{"n_layer": 13, "d_model": 96, "n_head": 3, "n_kv_head": 3, "head_dim": 32, "d_mlp": 384, "vocab_size": 2048, "activation": "tanh_gelu", "norm": "layernorm", "norm_place": "pre", "norm_eps": 1e-05, "positions": "learned", "qk_norm": false, "attn_scale": 0.177, "bias": "all", "tie_embeddings": true, "parallel_block": false, "init": "uniform", "init_std_qkv": 0.0648, "init_std_o": 0.0648, "init_std_up": 0.0648, "init_std_down": 0.0324, "optimizer": "soap_variant", "lr": 0.00403, "lr_mult_qkv": 0.7, "lr_mult_o": 0.984, "beta1": 0.95, "beta2": 0.98, "lr_head": 0.009, "grad_clip": 1.0, "warmup_steps": 200, "schedule": "wsd", "decay_fraction": 0.527, "decay_shape": "linear", "final_lr_fraction": 0.0, "batch_tokens": [16384, 32768, 49152], "seq_len": 512, "doc_mask": false, "train_tokens": 138100000, "steps": 4643, "dataset": "wikipedia_en"}
Each number is 50 + 10 x the weight over its row's rms, rounded and kept within 0 to 99. Layers, rows and columns count from 0. The size before them is the row's rms in percent of the matrix's.

# layer 5 MLP up, 384x96, rms 0.196, rows 84-100, columns 0-95
099:52 26 60 48 43 27 56 45 41 54 62 47 73 43 59 55 48 51 51 42 56 51 61 48 70 33 42 56 50 44 47 52 46 69 62 45 43 58 53 51 60 53 46 45 61 53 57 56 46 52 51 67 58 66 51 34 57 66 42 49 45 47 42 50 62 58 49 28 49 59 63 61 69 50 48 58 74 33 31 55 56 58 54 42 58 49 44 36 48 47 59 49 31 58 51 58
083:64 55 52 37 44 62 58 53 44 36 54 49 57 50 63 64 42 52 42 36 48 53 39 57 55 51 55 39 59 51 32 51 60 40 74 53 37 41 53 52 51 53 35 48 55 52 53 55 65 31 25 40 58 46 34 50 50 60 56 38 55 47 64 39 56 50 34 52 57 47 40 39 52 55 41 63 44 33 54 29 57 50 45 47 71 74 61 57 54 61 51 45 39 44 67 46
095:46 65 41 58 45 44 65 30 42 39 58 53 42 45 78 35 36 58 37 69 56 63 36 59 49 54 52 42 35 39 72 55 57 48 54 53 51 47 43 46 52 50 39 55 47 52 33 57 57 44 44 65 49 42 44 46 60 47 61 51 42 52 56 61 52 69 52 56 60 57 42 56 70 51 44 47 57 44 35 48 52 50 38 67 51 53 45 52 54 37 44 54 68 39 54 81
092:48 81 30 43 39 48 43 59 52 50 49 53 52 56 41 41 50 38 48 64 37 50 47 55 68 49 41 44 47 48 53 60 67 59 63 44 42 62 46 52 50 59 54 46 54 55 52 61 57 43 33 59 71 56 65 52 50 48 64 43 48 37 50 44 49 56 69 50 46 62 31 51 60 45 70 46 52 52 43 43 67 46 58 64 49 35 31 37 51 57 29 34 49 62 53 56
095:48 53 50 45 43 45 38 58 55 53 52 50 39 76 50 32 55 59 56 41 47 38 34 48 52 44 53 58 48 45 66 51 44 39 41 56 29 68 47 57 50 44 55 36 56 54 47 51 41 56 40 53 44 62 43 59 65 69 50 48 53 44 56 49 65 28 47 55 38 40 53 48 61 59 80 43 71 56 32 45 60 46 53 55 60 41 40 65 48 56 50 59 58 60 36 67
106:57 56 55 41 47 59 34 47 54 69 49 45 45 53 57 52 50 45 50 60 36 44 46 68 35 40 58 53 57 52 53 57 69 27 32 59 41 70 66 69 54 41 61 29 46 48 52 33 50 43 60 51 48 48 49 64 46 41 50 51 48 53 48 44 42 49 53 46 42 65 40 36 25 65 42 56 53 48 57 41 80 40 45 39 59 50 45 52 58 45 61 48 52 63 40 46
097:33 45 39 60 72 42 55 36 39 47 61 46 62 57 41 41 39 41 40 46 51 42 52 48 46 57 72 73 46 57 48 40 45 52 58 49 54 52 52 58 56 64 51 65 41 33 62 68 47 47 52 61 50 43 54 60 45 45 43 33 35 47 43 52 27 49 59 56 37 46 70 54 39 55 52 52 33 47 45 39 39 64 48 56 58 74 49 44 37 53 61 56 35 42 52 57
087:54 56 62 40 52 68 51 43 50 52 49 41 45 39 45 50 50 37 58 57 44 33 46 52 39 53 60 46 30 44 41 48 66 39 33 52 41 46 49 37 42 52 85 52 48 49 42 48 47 30 43 60 56 54 71 44 43 48 53 54 42 58 57 38 48 59 43 39 58 65 49 36 47 38 67 54 60 48 74 47 40 47 70 60 50 60 55 53 44 50 65 33 53 61 49 63
112:42 62 65 49 47 47 49 55 44 48 52 58 51 48 56 50 30 41 48 51 56 47 53 43 51 57 38 48 50 57 48 32 57 69 45 54 19 53 47 52 54 64 55 61 43 43 42 54 75 49 46 52 50 34 67 69 37 46 35 59 47 66 56 43 47 57 56 45 55 41 50 40 59 60 24 19 60 51 52 31 40 60 50 56 46 48 54 59 61 56 48 53 57 51 62 38
087:40 41 55 52 40 23 48 46 51 59 52 31 41 40 38 47 56 57 43 53 55 45 53 34 57 66 36 51 56 43 37 49 57 45 48 36 56 44 38 56 54 56 56 45 75 57 41 43 46 64 48 35 71 52 42 50 47 60 52 56 63 26 58 69 53 42 62 55 59 55 44 50 64 49 42 57 45 54 44 50 57 53 56 62 31 48 35 56 59 51 47 50 37 57 62 76
100:46 49 49 39 51 48 48 45 68 42 75 53 40 61 33 39 39 49 47 66 72 55 65 57 53 47 58 67 63 63 46 44 66 48 50 47 38 51 53 49 68 65 51 48 50 64 37 48 28 39 46 28 62 51 40 43 56 50 45 50 41 59 40 50 50 62 45 67 47 53 43 54 50 45 58 39 51 38 38 47 69 38 44 32 56 42 39 52 47 49 59 39 44 41 41 68
110:50 54 54 55 50 56 52 44 53 47 35 42 29 50 47 67 42 32 63 43 56 54 41 46 60 41 24 52 29 47 60 56 58 54 64 68 36 57 48 50 49 54 41 39 72 62 36 42 41 57 45 68 53 51 50 69 34 66 39 48 49 55 52 54 51 35 53 56 43 55 49 47 42 35 39 49 34 58 51 70 50 62 47 56 45 52 67 48 57 32 62 58 57 55 61 59
106:60 49 57 54 52 43 60 46 32 35 22 49 56 52 56 44 51 48 57 51 28 56 44 48 49 59 50 60 51 47 58 55 44 50 63 74 49 40 54 49 64 45 59 62 50 48 51 51 47 57 53 56 63 42 82 45 61 54 61 46 33 57 55 63 62 66 58 47 52 44 48 47 49 60 33 57 55 65 47 51 36 67 26 52 36 43 56 50 43 56 46 48 37 29 60 47
115:46 40 45 36 50 49 55 56 61 63 60 65 54 35 52 63 36 54 76 52 53 53 50 46 63 59 47 43 69 48 36 43 46 62 28 60 28 40 38 52 55 74 42 57 40 52 55 35 40 58 41 61 46 43 49 51 52 45 70 67 54 51 44 42 60 46 51 41 45 37 42 53 53 66 54 55 72 40 37 57 46 39 49 52 49 38 56 45 38 54 52 55 59 64 59 47
097:37 62 45 53 53 34 50 44 52 63 57 33 42 25 35 62 58 47 41 57 44 39 64 59 53 45 47 51 45 50 54 40 60 58 35 49 34 68 63 53 68 43 56 56 33 64 50 36 37 66 39 62 46 57 46 56 44 46 64 58 58 54 71 69 41 51 53 66 41 47 46 48 60 62 46 41 56 41 39 42 46 35 44 56 46 46 53 51 26 45 39 46 49 53 49 44
098:52 58 41 51 45 48 54 46 58 60 55 39 38 37 50 46 55 58 68 48 63 39 40 55 62 67 22 49 58 66 44 54 44 25 49 56 39 51 45 59 45 41 57 30 51 47 60 57 59 55 53 39 57 49 41 21 49 43 46 58 54 52 51 62 52 56 51 28 54 54 53 48 37 47 51 53 41 52 18 62 57 57 52 52 49 42 58 71 44 51 55 56 32 41 55 51
082:36 41 52 53 49 49 51 41 52 48 66 53 49 50 47 48 61 46 40 60 40 48 49 50 61 48 62 43 47 45 44 47 55 56 35 59 43 47 53 70 38 35 65 29 53 46 51 44 69 50 49 54 57 51 50 49 55 49 39 47 65 39 46 58 55 61 51 33 28 45 43 51 45 49 61 45 57 56 42 68 46 71 31 60 64 31 47 29 33 25 44 59 36 41 43 64
# layer 5 MLP down (transposed), 384x96, rms 0.194, rows 84-100, columns 0-95
098:55 43 43 42 43 53 52 59 45 52 44 62 46 37 71 23 55 41 50 48 51 55 52 57 41 55 46 35 55 50 54 48 57 42 67 48 60 39 48 58 47 51 44 71 46 51 65 52 49 61 45 47 30 52 44 65 62 41 56 38 42 72 46 50 39 59 46 59 45 42 44 51 32 56 75 43 31 69 65 59 40 54 62 49 47 48 46 43 64 54 47 39 67 45 30 55
092:53 56 57 44 66 56 43 46 58 39 42 35 60 48 55 42 78 53 51 31 45 57 56 49 52 35 36 57 45 34 71 53 45 50 39 45 47 67 48 47 50 50 33 48 62 57 52 49 36 57 75 50 52 71 47 58 68 42 50 61 49 43 54 42 53 56 60 62 39 47 61 60 49 70 65 51 41 42 49 53 33 33 51 46 47 50 51 62 48 57 38 52 66 48 35 57
099:47 52 50 63 46 48 20 64 76 34 53 62 42 43 43 39 53 51 37 67 45 40 50 51 67 45 55 38 53 39 52 48 53 44 54 53 68 68 51 44 64 50 37 47 46 46 79 55 52 44 42 55 55 36 45 47 34 55 48 64 74 37 50 37 58 52 44 52 49 47 46 50 72 52 60 41 54 55 54 54 52 37 40 45 56 45 35 40 45 55 54 58 60 61 53 47
100:44 76 60 52 49 52 39 54 45 51 33 39 42 48 50 51 44 55 51 56 42 46 58 37 56 57 50 48 60 41 66 93 34 63 49 38 49 55 31 44 58 43 51 62 56 53 38 57 55 49 49 52 44 41 48 70 46 40 45 32 53 65 36 57 47 49 48 71 52 59 38 47 47 46 64 43 42 53 55 39 44 38 49 56 49 55 56 42 62 58 47 34 65 37 47 46
089:56 48 49 47 51 64 34 54 56 38 60 54 67 36 58 44 47 62 61 32 38 44 37 42 43 47 48 34 45 55 42 52 50 54 57 45 60 46 33 55 54 62 50 58 49 32 53 42 34 51 68 29 53 42 47 52 62 64 59 48 62 50 49 53 50 27 41 47 65 59 45 69 51 36 58 41 55 41 53 49 60 51 37 58 39 26 46 39 63 33 48 50 68 35 47 58
096:47 51 38 66 28 46 46 60 42 63 52 59 37 37 66 42 58 32 52 56 48 61 52 44 53 45 45 45 44 55 44 74 61 45 53 41 57 41 60 72 39 41 78 49 53 51 67 41 62 56 65 57 34 48 54 56 44 52 50 35 45 67 38 33 42 63 48 52 45 51 35 50 35 42 44 46 53 35 43 45 56 50 43 34 61 41 43 50 42 45 54 37 53 54 54 54
097:66 46 60 48 50 60 59 44 57 58 61 55 58 41 51 72 56 54 42 38 63 50 36 60 38 45 41 49 42 49 50 59 61 54 41 55 54 49 59 33 53 41 31 44 66 42 42 55 56 49 36 47 62 53 66 53 59 47 66 51 42 64 53 60 56 51 41 44 44 50 46 50 55 41 36 57 75 62 49 24 61 67 47 42 58 47 54 48 38 55 62 31 25 65 54 56
083:38 21 59 28 52 62 37 55 63 64 36 58 44 56 58 46 64 54 50 48 55 43 61 30 55 62 52 62 53 32 55 36 50 28 58 49 72 44 52 46 60 70 39 59 54 45 51 47 53 43 49 64 48 66 43 49 43 46 70 48 56 63 59 42 51 37 52 46 57 45 48 46 51 53 36 40 49 53 63 43 59 42 52 51 42 53 54 48 58 70 41 37 37 54 49 61
105:50 35 46 54 57 51 40 53 43 40 67 45 19 65 54 50 44 59 45 56 49 55 62 52 55 49 54 50 47 68 44 59 57 50 50 45 52 61 50 40 49 46 57 68 35 66 42 50 54 55 23 43 45 65 53 37 51 46 61 51 44 45 52 60 55 51 58 18 36 66 39 43 39 35 53 50 39 51 49 47 65 59 64 65 54 53 55 62 45 36 45 52 56 39 63 39
110:48 36 46 63 34 50 65 38 63 51 29 50 39 54 48 58 46 46 34 54 71 55 48 40 69 55 48 48 53 53 52 49 51 53 54 62 51 36 81 51 64 48 48 61 43 41 51 55 41 47 51 53 40 53 42 39 51 33 56 56 53 58 51 55 58 56 27 54 49 65 42 43 53 54 38 44 53 28 49 39 51 55 32 51 54 68 23 28 43 54 52 47 59 49 49 54
103:48 52 62 37 54 50 51 51 54 53 54 38 56 59 28 44 61 64 48 39 42 54 28 38 26 58 58 61 57 36 41 55 58 50 36 69 50 55 46 62 34 26 42 35 54 53 48 57 40 54 35 44 48 61 48 57 43 40 57 37 53 34 51 56 51 43 43 34 37 38 50 57 59 36 71 51 52 65 43 57 45 41 34 71 50 42 56 50 52 54 51 56 37 47 52 55
104:54 51 52 55 46 49 50 31 41 56 49 51 66 62 38 48 67 53 40 32 41 58 34 37 70 68 51 55 49 48 45 46 62 48 49 40 48 55 58 49 59 34 51 47 32 69 48 45 42 36 50 56 52 48 64 50 54 68 41 57 60 48 70 53 64 37 53 47 38 49 62 48 56 57 29 45 39 28 54 44 34 67 56 42 52 45 52 59 67 60 62 64 38 47 57 53
097:46 63 51 40 42 50 53 62 57 46 62 37 66 31 64 43 67 35 57 54 46 58 57 68 60 54 44 53 31 43 42 25 59 31 43 52 41 50 67 41 52 49 58 40 37 52 54 60 39 47 53 60 62 49 48 48 63 45 57 62 72 51 35 36 56 33 54 50 50 58 57 49 41 48 52 47 41 53 57 55 48 56 42 52 48 35 55 28 51 54 49 40 52 28 55 35
118:41 65 59 55 37 58 50 52 53 39 38 49 33 41 59 55 58 39 49 48 43 57 41 50 54 56 35 31 58 61 56 56 70 47 53 57 52 36 53 59 49 48 64 41 50 57 46 52 43 43 39 34 64 54 65 57 58 39 55 63 37 50 63 33 42 42 50 41 38 68 59 53 36 28 34 82 60 48 49 44 50 62 65 60 43 58 55 42 53 37 52 46 57 50 46 49
116:51 39 58 51 54 46 55 51 70 50 76 49 47 52 39 52 55 36 60 48 53 55 47 45 51 44 46 57 57 47 55 52 57 51 44 45 73 59 52 21 52 61 35 51 55 46 53 57 61 32 46 39 41 60 50 44 43 74 38 62 37 65 70 52 31 41 53 51 56 56 48 53 46 52 60 73 37 48 53 36 51 38 49 27 61 54 66 51 41 49 57 44 47 58 49 60
098:52 49 66 49 50 65 37 66 63 67 39 44 43 59 55 49 46 62 44 44 51 45 46 40 58 38 56 49 49 49 34 45 36 42 49 47 44 56 51 57 68 62 47 57 54 26 58 57 72 62 59 54 41 48 38 51 38 58 61 53 41 55 47 46 69 45 40 68 58 30 48 57 50 40 45 29 46 30 57 58 56 49 41 59 49 43 65 44 68 68 45 34 46 58 54 50
084:51 52 54 56 51 65 46 59 47 45 48 54 62 30 45 46 44 42 53 33 39 50 33 56 27 53 43 42 46 47 47 69 41 56 33 48 49 65 48 29 49 59 40 47 43 39 53 54 57 49 63 51 72 49 57 54 41 37 46 38 59 41 52 45 62 35 60 43 47 54 58 62 50 42 47 51 56 34 69 42 60 40 43 30 36 52 48 58 36 42 25 44 62 54 33 49